From a checkpoint of a small transformer trained on Wikipedia.
Size: width 384, 6 heads of 64.
Architecture: LayerNorm before each block, learned positions, no biases in attention or MLP.
Training: a variant of SOAP for these matrices, 4689 steps.
Each number is 128 + 32 x the weight over its row's rms, rounded and kept within 0 to 255. Layers, rows and columns count from 0. Numbers have three digits each. The size before them is the row's rms in percent of the matrix's.

# layer 5 MLP down (transposed), 1536x384, rms 0.0302, rows 774-880, columns 256-319
091:144083143075102074113074119139119097053096174117138132121059150131173087142139137144131112127132065098113162101108154109119088065068115138170109115092156132125126107128176144123145105133135116
105:091113087152188088108148127094113133163128072149145154131122152128142116183111133156103132178168118115158110093135133146113076104103097104108055082084130159098136103109109049154106128087196095
110:151101188129127074140131151157091105124094064116140146146125136140121163072142102094176120183131172159105148116081128072102142138168146101143102145084187131141028146167149175092094117155165075
109:124151203156147164154062066154114098068113122137048153177116121115117056120116102170208133107128115166143125098047179127132126138107101108130058073121093081175113110121173178125155095121133091
087:097096120098108082129126108163118122082157137157111115105111128097116114127082140160149121177084175094141100044139068144162123091120153099188099108107179158098117156117087112132207114082118136
108:138142162131144184087104111158173103069147137148118133104140130107125127085114141176143135098166103143096097098155144070135091158000107064153155101159129160145160145092055104147121152075181085
116:073086113093136102107104121141177163135102123088150156208104095136130118111113088165107138095110134109123111108114112139216122103096189086163164090081055162195095159104150113188075089116185098
083:107104152153103102071096123110124076081108156113108088102158037120203087087099095113193098100113109091105104110092110148123086184162109133092092119117124132081079109094118072183121117133128104
089:112104178133136076147144094057120160066093164129081107170120113079106052179140138138097136175103121105132154150077096107179171188139114095114168165179097112157085098172064073124139122114114091
087:114159089079142125158143158096106170122148111039101177081140113133065136135153135112105168062100131122137131161151113085099193165090097174107121094057093143157146110080141108143044101165138132
102:145148171115141121139094111124133081102130136131086128081107173181070096149117073108095152107065200118105107119097120080123136110148142091126108145134176131092118151074181091120128113134097130
083:138107150097159184132156143083101121132123097183103094161100117101103085104088177097172108138088168132117108149069189079120123105083094167102095104130163069103126095145067160130121129085109035
100:075121123230119105121113089186116127123117122125095127126157152092129130121126112129098116088130115104162130058112114138156165117139087155174199090153064153107064106165187091117160103179108069
104:131102068171107095061119163121170121118169135113137111164122158100166104154088114219103091156179121128087094153187059067072102151064178133141134144156153113069108176117154126174175131114133178
110:169117152126153136073139109227147107107126161072110144100107133164106113133135126107116094126122159128171053137144156138206121133143101087122085121101125131113110097166118121112131151100116119
101:110095113117161102117163086116121117183085138148123075110113163136139097174105136167084175191140126141123100091093138116112079123142094109108101119096115122113124075150104188076172144128099144
106:108121147088099132138122093127150128140077147139041142081128106106100133138091094179098142108179090139108140109165131149098130094117132125084109112155103138095174137108117129171185135117117146
124:175124098089186058062134162156074145134169085110119137137213118123129089142186136142144100164160074111159088133087114103121045115159115119139083114083111084113143103127125094111059161075163066
088:145159222131136054132159106153136127062151109152106112141122086177127089073098167091109147137126162153095126131112183125116133169125048135154139139161118127140148133139124097185079135125081140
069:048117110100075064092120138170115168084071124192132108142095156163137209123141184153135125098109139121106128177134132099141134110163160097118167083108126125159114190135117062123060140100067051
124:139092153107114155160143108141151092075082168134110076144099115095096125130116072179096124038130130150107124158141162148140106052085154100088133139165066161115056121147110165142090055163131101
109:135121085135115109134089136087094115121122080128083139177144172142109151119113177131119173156112140066069082159112177089107139133122140134109101120129086143116091081180140146136112157127146072
103:163149177156139083167178105107100180140182099157099117109097097132066079107172097118122102160088097122131131091151080066208083141104127144174149129117142124104119149122063098139127059151079116
096:106041115135091033133106128111104118109106140159098122120016172080133209067095115162122078111130193139149150110150127167087108082122146095123091142102097115112077110084176101110150133084117098
094:175107130124168092110177106131132137127108096112125107101110138133107125165156121140121156136169076120060154115134089164121161082181180108173051107110165104087141131147136206100114123170097108
088:069095147133079147073128144132095120137159157243123072081139125108124100099152102126074097141117085160113151088105102135111153179118061156219121110126170091140154144091076122136117133126065151
097:169111100127081124216129107183137117069112046110100123100100121146137115152157160152101077103141125131091118141128125139143108092125076120107094133166082102168126113136081169136103124150063131
088:115083079113115083149103140142088146083098119178141061094129104175134135153113110156187072151154102154139152184145152222128144111159124135170101150097126149150088063102177130079065092127164177
104:118136122147123165024171086125069113114105102156100112101105077092093111113130208101106210112106114052164138110163141053118119111164145082112148114182172063141148117113148125139185155127121049
094:116119139141091090129117135165157058103120110141094095125051160073105132144156146120133159129080138113079160128107136085098140110169088127136136109105172049142046126134117175185111134105116144
098:171103150127127110147141072128080108121159102169124123105167092131136097121087138070132127114110187108111114138150137126150167082105137112084159079089171082116137094126108125122125109131095192
105:067097150161124127144113147087179104126125098151202103102133103124163098173138149139106199130103115141166147097170105129139071191065178160111152109139129090143117122100148089106145145135064134
085:154094131111129116112069140135109111124104089131067115104133120091120183115171161110112097112126134137135119150170125178115136162081148130177114087155089131081089106037147109135194089092098099
094:109075134126134153178130184116138110084138089138102140088096085122150093148116204115214137130168223142099143122127193165132154095142123112051172110126136100156129105151160198121142149098095118
094:084219096111089137119209144174116149120160080084115142151135089173132025045111151098079157124166111092091108149108062098103159124188115168125145132091087097084162107166138138095094111123132112
096:107189119110123173099114120154166138085144133121090151113129195149111164152189121119086144121122046160134184147130133128145128062130128141170171172127116121073093088118158129155162122110072118
087:105124123103070136164130114070096090109171153122082137128111070132108089101130155146102119128123166066113131154149080137167123166090095162136121227144166141154167150132142158119154153059133135
105:171100108159076147112132142146095101046107190073088115076137102216129098141070122178128125118136104102134114097145114114113094113066122122165075147079099118126116065143095134142084145161157161
085:130123141092089108113128150111100158162125161155135120080114128084152157133053088080155108143045100113117093059111149135095089063149136132120114069158143151145118108116075129096109120141120117
109:093115178146116110115157121113145140026062088119105124087122139108105097090127136121109131170133225157059076147116140123149131156151118132139077130151173075171065109112129139186135148136176158
097:100047134127194102129158103055118092160161089138172150119129094141133119112159109185112127164118096161165114103157112137192134054108148117121148151110156157134118148123083122125117113145139123
114:200143086045084176114080121173149120053121143107104118119103150167090171058140203193139151130154149111158128133148208098093106176142143111177095214105096097055117135118119115106181150100128128
089:110135087140118128139085090121112116156152070134125062107085112114172113060121173195091077169154123141162120087090099151124153071159115124123132120123136081114182141146097159171051159125139082
104:175143086189112145138141100150063042164147173143093135132129184126135083207126156108121103122107165112123091133111080090156102158148159134171125115134091166129110137119073080158083156112060157
104:119156127135104097145164160110144135100152174152131189155160151114121160126128106077121120159082163118123107140094085077148110181150133157183083108145071138160119148064111101181058080077138142
109:101109138106133108140081109127172144085136120124139122107127172081126152129101184135163106136102130118115141150124084148143158100158109145129142154107120084114106083151091130149113096118143119
103:121042100137105124104113140105168151107119147165162102079180133115150084143077145090136112141092108164107098130180126106093110093130147127118109080162111055137113114065099167126074135116080106
076:063122118130142107095089073120133144171147109034119129109120051150076103108098105091146127122118145152093104129111089110189149077139098094109100087167156079216160092108153098088111106127107103
090:141186108156153130107118190122131109107177109132122149125154096123081148090071159149117107082097143128067187063153182168128152129105119187199131210077121119137143079112131067135126093129165109
104:130138134139102102075181116138089123088064187175129116106092108122184111149139146164045125073153101142145095108158152197143086154072133105171067102099160094161142116171130116144162121099082165
117:146107126108069147125130131194083176184139119144145144175085103183136090108126125107185120078155165111148147117065106075164117110114104117216134109106100145082105102163206127133060158146161118
104:075142153144071068159110173128103100180190083136147100150179053119143156112078134133117161165073119104118138104134098133124124108175157102192146074133155139141067105083180109194068095109081111
095:152133163119115182151103121155085087121056112086133151121099132126083126146119054176133156080087181145106109104029139103125158098133154095109090083141171165134104193137154113150103089151090072
085:093155127121124140122076091186155122143050107160128139134144074138143129101132148060099096119116119112126099103081138167137116176180083149133159158128103179086152100090095110158146120137088066
109:120057098153093074124110132078169145128166113146150068129135098105151128132085111140098101113112127122100151084137146185075142144144163198126153127148072160140127110171136142110113083206144177
089:149144124095163039124151136130108077067096153096113133103117164140121105142104091183109080062028075150152134128088151166144060114193164114091104127144141151111111176137151128180156129124146128
127:150131110180079149069105072167064085163153146131130106092166105111115133069135144164106079172124062131120068112113148080131086111117128084130130143133083136170122112198123135109113135110165155
091:180129129105073158161145163169118136119136185118185084101145085071156146137119150174106161175116178141111143130087125124163137137105119147116127134120129084177108142113157101105110175103090118
097:171034096088116105103167149157178138089115118152093117121141101176163084064118137120126110130160085156107134078087111153126066100113148087095105179124182174131105155103080123163155118139138094
100:136102162156140175189157106152142128118146095121065104152133129110150133073120188113145159143095139176163159143085143074072183103087167091100130126157135072120157132169135061143135091085103108
104:176111071172118142113071178136112127119140215154081116048158128120145150120082111129054162081164145131139179097123144105129136163108140132150130140134123137128089170138087138137082098122101117
101:083071098059236107105150186142159132127138098116085151130166128110163136097152144134160157107082127158161066089106094137133137088152208101115080173065202145118132090103113116118109132152159139
090:143123089080177135146094159074176103158135129152126192138052166086166150092109096084152104104103135107138052148153152116125126164178134094086117151156143109143134110145093123143148106137130124
103:122134220167141113179182120160087106134137100127152150106115144131126099148182150102155196078119137137116091068121130111101104086116125067104070114147080124124109163177101130131135127029048106
090:099142155149090124108129110130148093124151092134171127147195049140091126158064095078174143130126142090149136113040134062147099163154108102084129117172130152095122147147121132114146099150116092
094:113139130127105150123133162145103171093075146144097071130121093190136088104075156170084126152155118106106137157119124088176060114107176114128233082137116159116111134136157117102145123115179129
096:134117132156084107109141041146109135150198074081137092164103128082140060073129127153040178127152139120099124090191144091125153085110162131152091090105084112153093129162087112029111167146110115
088:187129099156148055072183169148139105117141168117127143118098115118156148126105146156139175104125106130150084160115097149114116112161121134151158115116160135093130092059127116090182113078101143
097:196128124086162000167126119116104103171089102191108129112100119128187140089096134072130177118121141102121072123076083137165153153114039094122116126099129090145109108115114164139161170147096155
116:160131146138163087142148140141150150139108152080157137126131162142133049122161144136155058122128142169147130106136155081131121136062084144155120170073122097165062135148147139163092091114101137
092:092089142146056132060158066133122144137091078110080117122109110129151111148170112154086090144142118175076122176118130117165093126122111148136180104106127134127130179126112167084117137112127135
091:137099187144136171122142102095151139131146177162153157164092116115128185084172102082156118081150103166147147148087085070171110139117119085132112161109156115092115146146110161152070193088183204
107:130143119111091084113101120095116136111138136085098166071135112115184098131166096092094123185157143090119127150125083167182113137137167088057128173117154167099190147123124125139107138140221125
095:197133131075141099113110124072147185143137117102150149173147148146110142091111155133140151138092077120158108105110074139135091097121093091094056113118161097097119080076116133097114222106111078
092:132089147145068071087135138189139047144099146128106067043145156135135129130179090110063182149138127081133102125193098092124102110043157132141143120121128121113099156132017107130075108172178117
099:140100178079065154112065105090093112089132169137160075109106132122107132103092099138117124137094094152108158118146138097109087109047127116146079125099071143130045134107130102160151128067102137
092:170131128138147138128046074142130145148155099067091162147138118105112092154152128140164173093141117153097145069136097088101133091140118081130061124157157096120140096108129119125139133130088133
091:097136073192202091100074114147108095125082099134151154128160103100140143196117124108123144150094110113154163106109117136168118173164154166062116070179153202146141173107141097175123176157127067
099:106073098163169110112115161151119088103089140134113131113095087106121112145102092150136179119146088119121106160122142102124133089104148111106131127114088107180138119108132112171148132070159085
096:097132136132090184132129126148089132098153152090170189136116145097138108107167136140061161130135180141165120096119123160144166144084086104093116114136140184129167113151100125152116078177114142
104:101115142132100078161152096116141103148094117097149123117139125153173132090096132099162152153133111121194193103110104103075164110182123145114087160120073046123094062096126085093135114118170102
092:065122147106132114135070109108131072093132176107154031085161146090139132138139178152141167101165125105126086075118144140154116109116102099102107092167082138106127181119143063138154128115138104
096:140100143081185096132141092159105058139117147163102119133129135101063103086158106090148137125102140134112133087090148154133097147130124050102113149139167111089104125154079127120173116109093052
115:148143102066086127101154175158048110116060158144124130126140177122135091099200121159128130118112089116096161094136151124084119098108107069110098160196160147155095166175131098186072090113111144
086:096075147115117132141070099086123043210067083112132091178103103170148149142078113149134098126184134146140162153132095116126139120177118083147135076158157099161134099090077109138101161131124064
094:095125121138100053091133118139154107118141114155125101157112150083136140126143071141148112120109140141096156086118146101166093095128127112114185099124114071120079162102128121116091148144158104
098:101121154143158126147135129116061125165138119132154144132135090105138132132131112083111178140123099154158108195107105117133092104090134111094144147130141098139061097152128148169131154085153082
136:077086106148051091119119131101121144115084114129131107159130109132162059110106138108160111112116120119085142198095149081158167160112126087182123109121134146072073139164126108169180138143176049
085:156061137199124075174124120130121054131143097142107168144152144089139090090077148081160118105167167104114131102174150161085140053131076143157105098096140086095151061081117149076123108142118090
091:127080079081171107082181079139114233165122151046124064088090121162101117145121149167130133209188177177085166146148057096086106100143138078143130128096172131089073169131044082130101156109118152
107:162084126146108118097111125109141110166080146114092100051097173186117078128066110155145159144123103097170113137171170127058109135070150145061088103115165142102156158155131073089129143109090137
133:088090144142179077156147123158107163094136176122161118142127114163144127106075123106130124175133131068124115133101150148124136199125094095113131138139091146142066108113156152151098088161094102
099:125120155112051123059155158126067148144170117164173079147156132143071107205122134127139104129167127099148140161153126121127154116164122182069115096157137105126147138158086110141096120162066109
095:111099122137177160147117133213116068130125156102075118098072097168132061125076105141146174133109124057140121119156134117130103138139067138165080164099130107117104072093102152121139047141104138
102:155084079105116102105104137117091129163119084132115153163112112130166111121073168122172139088094177094106101134141141133153163078124090151140175114072169163084181153135183139171096145080119145
095:114178097162129113091191146090130184100144077096162190148130117148107098139104138182106147142121091184076144101136180111120117140061090112148082186120097150146096117142136150104086173152141111
093:142150140107136125211190141094158035100120173139114115041142098161145089103072152092101157090168163158143110164114168131081115013093122080080141153128146164136106143139116187148133134116094115
108:072154075161133113121072085147136091126078105120106110132161172107105176106142036120123168102160134113168142103126079067110105141056104130117121112115080114083134146110150106161116163132122060
103:128146146062084173144105125139075166172086115143194100159137106174141110059143093145086169118181160140125156112126152111105197096077165084168153120123130117137139130178121125106103139109132084
093:102123175121092118066102184111149124087144161175110116129109109130108182154119151119141139122124114132159164145125109152153147124099177141096130140114153128117135168157116100140090136087150141
107:131108156165090109154132138128129146097145084076107145100160152115127114104068102112169135081166197135122158136153168136114138117156102090166103159121138068173090115162104140120142079139104112
091:141118106116134159161130109138130073113103078054128105137118120055072099131147166155146183101085147129067128140145102068117127102089128153176150126137135140138128127073145144082132183098098127
095:172113178099137127176135086088089089149110124127168127184162124126108118192047105142133107085125127079122090118134053108172147124150069094079087094090183114119180108080121215189134138169113138
093:046054154098145084131082100100130146114159134121081108109169087193150115114090097176177150092114165112163094133140077150106077120105091101155136093119103138120173047143092122116111151124151131
088:065074136063164126149168162131109108116142120111112125110078146132158094086142063120123106145146070104177117093100113123120080093154140142120132124113209102115111156152158144181188139103122152
091:089127157084196150146048126172104140137067132134124121095153126176109120151122101062154132097092183147149075115136111103108145106122146112132164078167131127122095103099113118133128083174129200
091:134114156190171142115081058133069136124191100173085130113129148092100114101128137114133123118122159174130118151122151106129181135122100095145135124125128132117071112096153154104144115135107096
# layer 5 MLP up, 1536x384, rms 0.0512, rows 775-881, columns 256-319
109:062112175125180158153191111149170159151076146161137131141096116104133167123152063108151111172110149152162128076126094154140136100132154124145131129178113148117107175109175125084114150122140069
114:155145156096100142152104083115145091149170166076132150109125131156069100170105144130145164115098080080182174093071178125154063057102157122122146165110072113150157119137164099151168171092051135
099:139177175140152110115083109127164095186165201139146129170131125105112096123177142088120130172150070127084089144076140159102144141100124160139090097093132138112161112130115138163121149170123097
080:164155126109126157126038141185109199096114085128099130154156096164102095116166105134150125122112209129085153116130127088130102161192119128119111083140174142176157098101135136152121111134159141
100:159072112176127087153144148102179097168097095120141160172125145089112136151161127067145129146097089156129168175104104162100090115165086128115122128151150124181123115131142179155119092131131157
120:165255143089151154142146096153137093148163158152156108096107120148126147060141113148196116072138140124128062145156146129139060090154215066139124117162123081090148144094096067098127188155113212
094:150169171143104117123095103170123119149137171096160168118141141127139127052080127083102094160079146107125142030111138172109186119126124134072128092154129130104132132125116152134155109130109080
095:063125115114097096173103155092144063180097140098099185074085138146094141146085049087168168129135147095148114108131135146127102111102139197157088100115159124103103111110144117063113159142139148
095:140132147152137112161129099119183092095134128144166097113119128115100127141080112111140137141212066133156111019145118151115094054128119118147142101142170163084128062152120096151104081125104123
100:148120092216152134066131155112116192203137122079088089160143102167134135128128088108114125091205113179189128152092112159118179152147145189130119164182084105137111127111139131161152128156109211
093:189091132165097156080093122136134134109119136072179113119139079118138067099170067121080102174139055169085146115159166195100135131148172124094180129117068049100127094079174122108113143156113140
104:209151091110186101198170094038059132138097160155154083156156117129148147121151121154181166162116158118147106095113117122107133115111102145050139121108075112132166150067121132131106082107134204
104:142145119111079122106146138129132125138127086121140141102144130150084137161151197127170134137104124122108092181162118115180141156207125106156158114031113089157145128088137184134151161148137143
103:113113115123147142100149104076163134137174167158107142164139100143157125096101095128119174119127125097129163041077131110138148157165182150122123065142108090069153106098151111083115157145141143
094:113139109125101121122131167122144139115112065104127073162105155124149114139079079169136114123180196097146061077112116143150090145120085085141103175103057123083108151135144174118108168124118109
105:116185145125133182130136129134091197169193134127109157113124149162174159090105122068141154123071126134126222101109062094116100073127145147145151126088172123138139125152090172128079179088142094
133:144187109115122094112151175112117182177125065166114142102124148126143176133144130092134136190125144145180143062069120087150070133163120159104049154086158077149126188093139096153057117152184145
089:128068117123139107075087153160161131150107068142066125194078091084156148183190142139155097169151181114094121178098112155144138077122151129058160113109135137160174097124068125094160038147137125
068:149108215155135212168147114127144089155115086171108139101104113167104138162129062102138095122081150124113096085062177153092063054118138161118135138153144138072148103061137164156169108132162098
099:145143102144118124157134136131110142110119079198084102165118131098093137115118128094130131098140105088150131105085133136210115140193110150137091139114093079126115156165179141167108188082135099
092:109104170083109189112101160127103134140066137125118180142129098139185109118111099088120108142138132148109110165119083133143118141135093087207104170121135103112184111079067113155142151144142112
100:159122103117146095145150121147094149200151088101163138118112084165132111157153095138116097165148068153152163092177114111128098133144123145081115112081114159097219096085107144147114191139117188
095:106101125150123157111144182137111179120065168132085148062116151137125125135165162126044151119100095147147201159077114156183098146069123171154167109118131157114144122158152164109147139077130138
107:121181159116118213171157160121125153171112062167166059094102076144088096139093111136129110114084159128099119073084111089168134214176214134148120082158069146118059162113101149131150122113096120
097:122165124097116141141127168113189081135169139095140109104156130120130142139172093112140160105096116132184133135106133087130092132122164134072123084161084109170120128156134094168210157133133127
082:114095138092108161135156119127159116175173102074124151207130153068134144091127072084160094144115140162179132147088113113115143161113072125158148142098108131072143124152154125144172093062087119
097:111167169093108120157125106150173156147109084245182101153105102137103110146099144092128068144174125123139109093125119109141124127098157135135096094140193128105114154111103149108086189161166106
106:133096100150157106140088134144143162141112141153127126074162123156166158122082073078160082108090098157134184101103108116122112107142114148165090100108127115136099098087142136086115191114154118
103:141127144146118121123079158150089188140136123067161142145112124152101110156167057071147166151132089139130119107174164087119122182158111145111112147126080171079170143175115115098088117120174164
097:179073100110122191178112139113152139116150166090159134149117138094089134133169138133113127140063111122159062139120087149184070174089165133122105125135108169138096134116153156177135177115136106
106:142082131100191141131101089136158120050115133151155075163154136067099128210142177126078127112164156084144171151106118127120066138092161136142163159143099110135108117155103104149153113123114126
099:103090166124144144113163096173135112165103166121119119118116155161172097099097125161082104119131188098169179099116127142183144138120126175122154145130158166113159148098061161194168091162159109
097:156117088174164151135076195131155141154117081125134148110151106109117168142110152100140195187174129112131111120130094179177151126136094123165205133150086107146212172091124143116160097081086160
093:120107104161158161091102144068134156094078114148156103117079165058139179170188112098151156081070127140196091147084204127122128133151150112103145097120146155137108103107154098189150199094170128
093:154113132177115123087146059164124134127142101182177104101101133131142142110125115125105161136100115157155149110115124137135125142158127093155108100127170140102141129168140081241194149099193140
083:098051153100141136137135106103119124120080152167139098080123164101109119165132167100108108148136139142117127175121105154135145150098122134079143128139184074101126087181125113154132106186159062
091:135125097097089082182123150138121150182115117158157121148190178048159175113120115123134089109100170192143129109183129127159174137086187098126156159140131142089132169135160097125145117155107124
098:110111111099102132151154120131173130120112142100102097162102134195092112093124129089173121095106133142102139171145067145165095130163114139111127152099137096155110091125081121121232199186116087
120:145150189090142080150067118163101100135107080092059153084106177132156096158165114093136132122113111101146088124106098138079144104155161103130149113082102139156148114133108181184142104113111168
102:133183083073120160126155156151129099165116156144139138148142121170134063114121152129131095167160129137118103111156144121115102178119109128110113126113121135129135113156152112190190110115117132
094:143126140088141141115165142166119183108093073066137126158117085131141080174147143128100145121201122077065131138119176173119160149102117159151135103150104106144144120102159132074131141124171138
093:153174100145137079143142105091124113070119129061199108127090124135129171106101154184138138123170157100120122106120118152127085091073140141064134163135108112115172126132127103135132126110148110
105:137124154080127145135100152146160088108136120091132138158171182158159121161164138066123167128105089144164123123092145088098066116170096130097127123155163166153134100102103128116096086162172113
096:099124130087129091139107123105140114130147100103098135123147137140139131119169174131064112093155110096146090094160175119025108124098078103099143114127173085105110137147131131071137102165150133
106:148108125114146117166097167144106125140050132165142152088166182125155159145063121140172114122105109119160080099094130150115077083155140125152140133120073107130118113107145147169124129173116162
106:123171140138137156107118078116169091197125147074079141153075110117130112079097110149107119115158139156109133118087146124137054169114100110109109164164159089112129189055110158118142109120136113
084:184151113167135168143157177149142124134097157176071072078098125133130152120176078096097116141094157141179082086099155160147141105121173122091172115133156130048113101120169165159172131136157121
103:173127156083097164181171105135126130144088165198130139097169072170161114098140183134209139152109112182149130110132123135073093124138178098151167114141106147153175236078083166196104057077103137
090:114180128105106206137075093157106107118062132087099146122204149120125112092089128182183149202113177075160131196109127166149128139107160153131155152221107145133108111143161088164122103145166166
111:124142153141014148143154103077116098135156132114117114096154162139113069152128089158079109109191089167131123141150157127117176103170129164094035117112163136151180066123109122086181098145083135
105:179152152123149137188172102099145129174133091142164122149091125145110127094129143139167148142085144142178102103088148143143127124107096148107101108134141115093146134120161156102142118137129167
103:166125083164104119166110099085147134136144140134120131139162087149168114147071079095113172190122066130075143133139064130101200107120167121141088162096137156134093119087121162119085138170144132
098:154142172189093138171157150097130134075175143117093183077168143129143096126162167144153136126082149113108137160176142148131115135127152111100109104154110082131088219092126118124129196111177175
114:138120111135130143183199149036082130121107113101181085095104114157098142174085168088120102088166120102080154068123129151135122122111087133142130108142047149160066082092154111165123119095148182
101:108072158130196092174109113159094147108128171088118099094076103105153089116125175152113137213154089108140139126126065111122110108108110128086074107171098191106163088150090131111116181144152088
118:172147143069164144133098179110156174124170112137152110131165126166128114107152101152165126131085128116125170102071111191153080116200105145136130147135111101059126120058163141146124128146159128
097:144110150143164100175123147087159126139175118124106110145124120163168120089154122167137113132169132121141149068111124107126133157116103116117144191119117138105158080119097072110134110123142173
082:123174148157117160158129118136143159138131163094150101092154115088103209160092123159136119136118126112120138141134170152093121226148130118108074166165054118129123158154082114122145156108078125
090:132148097057156072097148078126159099129127154118147105156116096132104095172140096069117053125141169104166083106172071169106040179172124121115154103115116093080067093095113164159121122100149083
094:122144159122103070099151110124153083156135074105103148157120124170055114113141112109135104140112134210160196141144151187137147059185106167126174093093087088160152119144184107155155152092100133
096:108112094115115128160134067130096219075150138163099127113085176118126117121055105138102121182198136156085172121071095171146120113150123172110106096202153138150082123172178184099129151078111114
094:144099129192205103135154088123105142140086145124160095092122171112176132166100115137126161135101103117125176125148124170143146116100147098179117166087105143069086119137145149148093137128115126
101:174093038110113062091020140123176161107153116116113134149108087124138113166132091145134110124150122138110100103179159126124156171112093190127139164134138127108180111075155126079175171176172161
105:075067108109162141157161105104112080112140081129087131163140094171130201184083190130125113171111099118145134115113075108053124109128096187126164139150137191123140099076166142138192121092086115
094:176132147110094127131149122097104119145089123164124133139146172121126115099141121145052159148082088120135162087170096126067070128140088124094136159088101121079130154119103108152165089083163089
099:125117132151126128101109170096120114146087138199105118155127142134132183141162081071157136127085150088126165083075112133138136083135166106147153145191130196120143116092174129179137152159108132
090:151148130128141136141145167179150042185125165128168131210110129103162189092102080084083120087192142137150143141052159138119177138195113115097101134031105127107135106109098121072109106145193139
102:124178112154076104080108089177159111037097163094176142097170178075150126204122159145101149120111128156096119111123150125122176154121167110114147119143108120118149110154137140111133068152142172
100:109164125172181130066163135122204073192137162154123060122131108107131122129187090151138180141127158163085172055119141106102085173195133124126143175118095173149125143105150079122121163145076135
088:126101100158123114110107123182130088113172099150114159133141148158086123109086148069188150130085124110138118103087107127124129150128120147124117160135102111126110094112129161151130105143189087
089:131164095185115096138075110118132087115113094117086093123139129136126089155073111150170146159104152091118148060126179161081190110126098211185145108098152148189129104135192090136114093144137144
115:156194143163147128065108112092144050192113151072154170124141077168178015089153121163117170138135196132078084104159189100153098148165126088106112165101145092160128095140178128095164162137066152
107:125150101107126151159102058123112100110061144142168132128097146179116111211182144128116084143194157129160116092112103097107096143169097166160151194125109142123135216106126131130123127155104130
094:112121114168157169139166097104144151167193120187125123160126089154116145094190163052136107127109168169091145137116152132112122109168119135096073130162154136142136065113168232116173144144087118
100:131221102129138126131135215180155130140099107132095105104064107141194149147121153084128150150126126125129131122110138175119128163136116115083130173077095175141097138155124132154157132136109146
096:113103147132051109111076148185162096149123132161117063113088115162087113115129148087142103128123137145144154146113125095131176137117125168140136121116138132112133115121115078137114114115150116
104:089109136089126099171149142075130112144115133182059176119173159113086160114146124171120111138189118111100116126131127096126118145073165092065097163109170148062190180066125154094161149058123118
097:165083090179119161123144123117134094166178157119108133113177106135116127153151094135141158130109142098156175126096128144161073181133127130088132133179066123147125144080105148091115127105157089
087:135125174134167116162139185082115135161143172139120113149098173114094131148122068109092166174114063134120112146114158110122122137164136141138128118079111122155080152137107118114146143127133138
108:157124113169116124155145121132170164156137123160070157078091078109106136118063083154066116117106135136100147166167119076103177143087161140167118135127124138168133138176167145075058143201056195
109:172127186174119127137159102148107112089155131125145143123116076178135094125084116126166121104107141151113172113109114161047124142134099168123126124093161147114158070108171145144175135115137147
092:181082088087088126113069105096167166160107108116102092156133098130154119081135148109136136137214122154134135134120158121164075167134122161101083082104095111148090162129149133182100116103075142
100:152134156161163117133122116139106098120111106132124145141130169133114093058127086115147117173092174106077098115100105156153122120166128174073119149162119123151104100135152126136133100178068086
094:124167145114150121151131111141082175099119105126146132176180129119143155095074103104125170136094074152161105128100105148097186130112136178102114123144106137127108126088180030095127092153116096
102:170130128176114133128196093181160096129124041133098133151105110091130073109158104098164172114091152121162124121114170119123154164143088155115130105167170144121156139115146082150156100106108167
108:140156137102091104136143195114168091180113151120100141105091095098103140054111116175084129139110155105175117119110161153067146178118119191054122150138111101114182122154124143106168123139117088
124:096094094156088154110064138117076123096082149130118120158137147126108135079108153104103122131140142118157095160086126081160152127169088204145076169101175111151145086159089115137162087153162144
096:110154134111160144090176070110116127161124169122120081116186091150153145135082112145102158074159148074134126103102096112127154139117133132102128102096172134109144080203051164134132109126122135
095:128140169175126110065103156076091146111094114155199118124119108132055151111163114104128081053109139076150085086127152131111168097141121150128145102141135156140132108169157130066088143151169154
092:081074122139156149057166120167118103135124078088097129124137130084120148142150138071117093154116145096096164083074094159121172137139116119112182115137155101104136112157079135139141112103126133
118:139169153183119098154138148161118132114135105101120177133174172136150141115131097068128154107125104150163135155148086135163111127099145117151164161153118134189086145110127179146073128088132148
091:189092193199178073114135131114145148086076134097153173224167113128072069094181155198148104108098122149132142092146158176143141160155097093135159148120106141100145113122201110116112162141175142
105:123102175102146144164140158131143142131116132085149164189178179116063170119185166116190184114150133134088182065167163113098136131106153055139145057085125119159088189108075155105093148102089131
101:136130110150126128115132141142151153198039120096133092128117165154113152120134094175140075188128122154153099106125137124166152105108160080126152123147141073148057101161076169110060139151144111
104:171154143115103165134081155135127106183085127140117100132135116083124171180114087113129190168146079101130187092120140056144123106171162119123112191114119108074083073117169117149080138153095151
088:105141146146129062097127116097140123158123131108097184142123146129161111152154106133125092136097069067134144064153036160153120192141150101130105134145124097134108127118096112113095114145116139
106:116205167132111111038166125079138104128135225149081092133121171106163175137151143134178031104079093179155053127103111126110106156146098165182186138165096110125107085094121053126167084140151129
109:084120166125164090121105137105141190129151114195113124155108099155160083131115090134186153138097049156132143139163058168152150140114160125011136143162116184116157123185146132146154107143089137
098:103161171110149097141142180104146098150107113093096144184098086177078148138154155121142141073126100153141114164092173084110066109092113146115159115099114108059169161109157085114152173150188129
105:127114147090104097129161138164136169185062191091109123080099167141155153146146151129106111133113090147151153127112140192159153154146140150157161213147074043119113142082127134081113154176145114
108:223077122212119104129151082151145118105099085145154099094159188109192116052110125098098164155123056149152063124139090115111178147176149098150111098088068141120103087165089131127192100137129148
111:127124144107085082110131119116111161137129152062106195118076160130148151142079119072095087137148142145078192121150126140099095073169116157143100141134105122128131139151233109098068116159138166
098:177120165132124156107111152163132116141099097092202071151104195067116102133160174151134097113108063090157065156100143182156131140056104102046118132177155159149099152189105112181097089122120214
097:104143079166096094102150100121112109141127079158125214149118129155152098142142124120123122124104159138183062116079083172163128133137143091174127151167090142069084162099116107163152175118143103
094:188131072138123085137119180194140135145162117129185091113104123144113132107155140117166128147112049170132122113170134167103048093124123171093143102113163094172168132150102194122079190157124157
095:087163098107113118154113135088115166164097113083148087136112160141145161178138146123128176155186140137160124127149069113119100086096147136160113147175139148102112149154084102160125084188152080
094:126159106170138158089112100163109065117145174131164106161170147129102134133173118154180154115127104095152132129159202102144067127099113152106088112084142122104122136140157094108086124117175208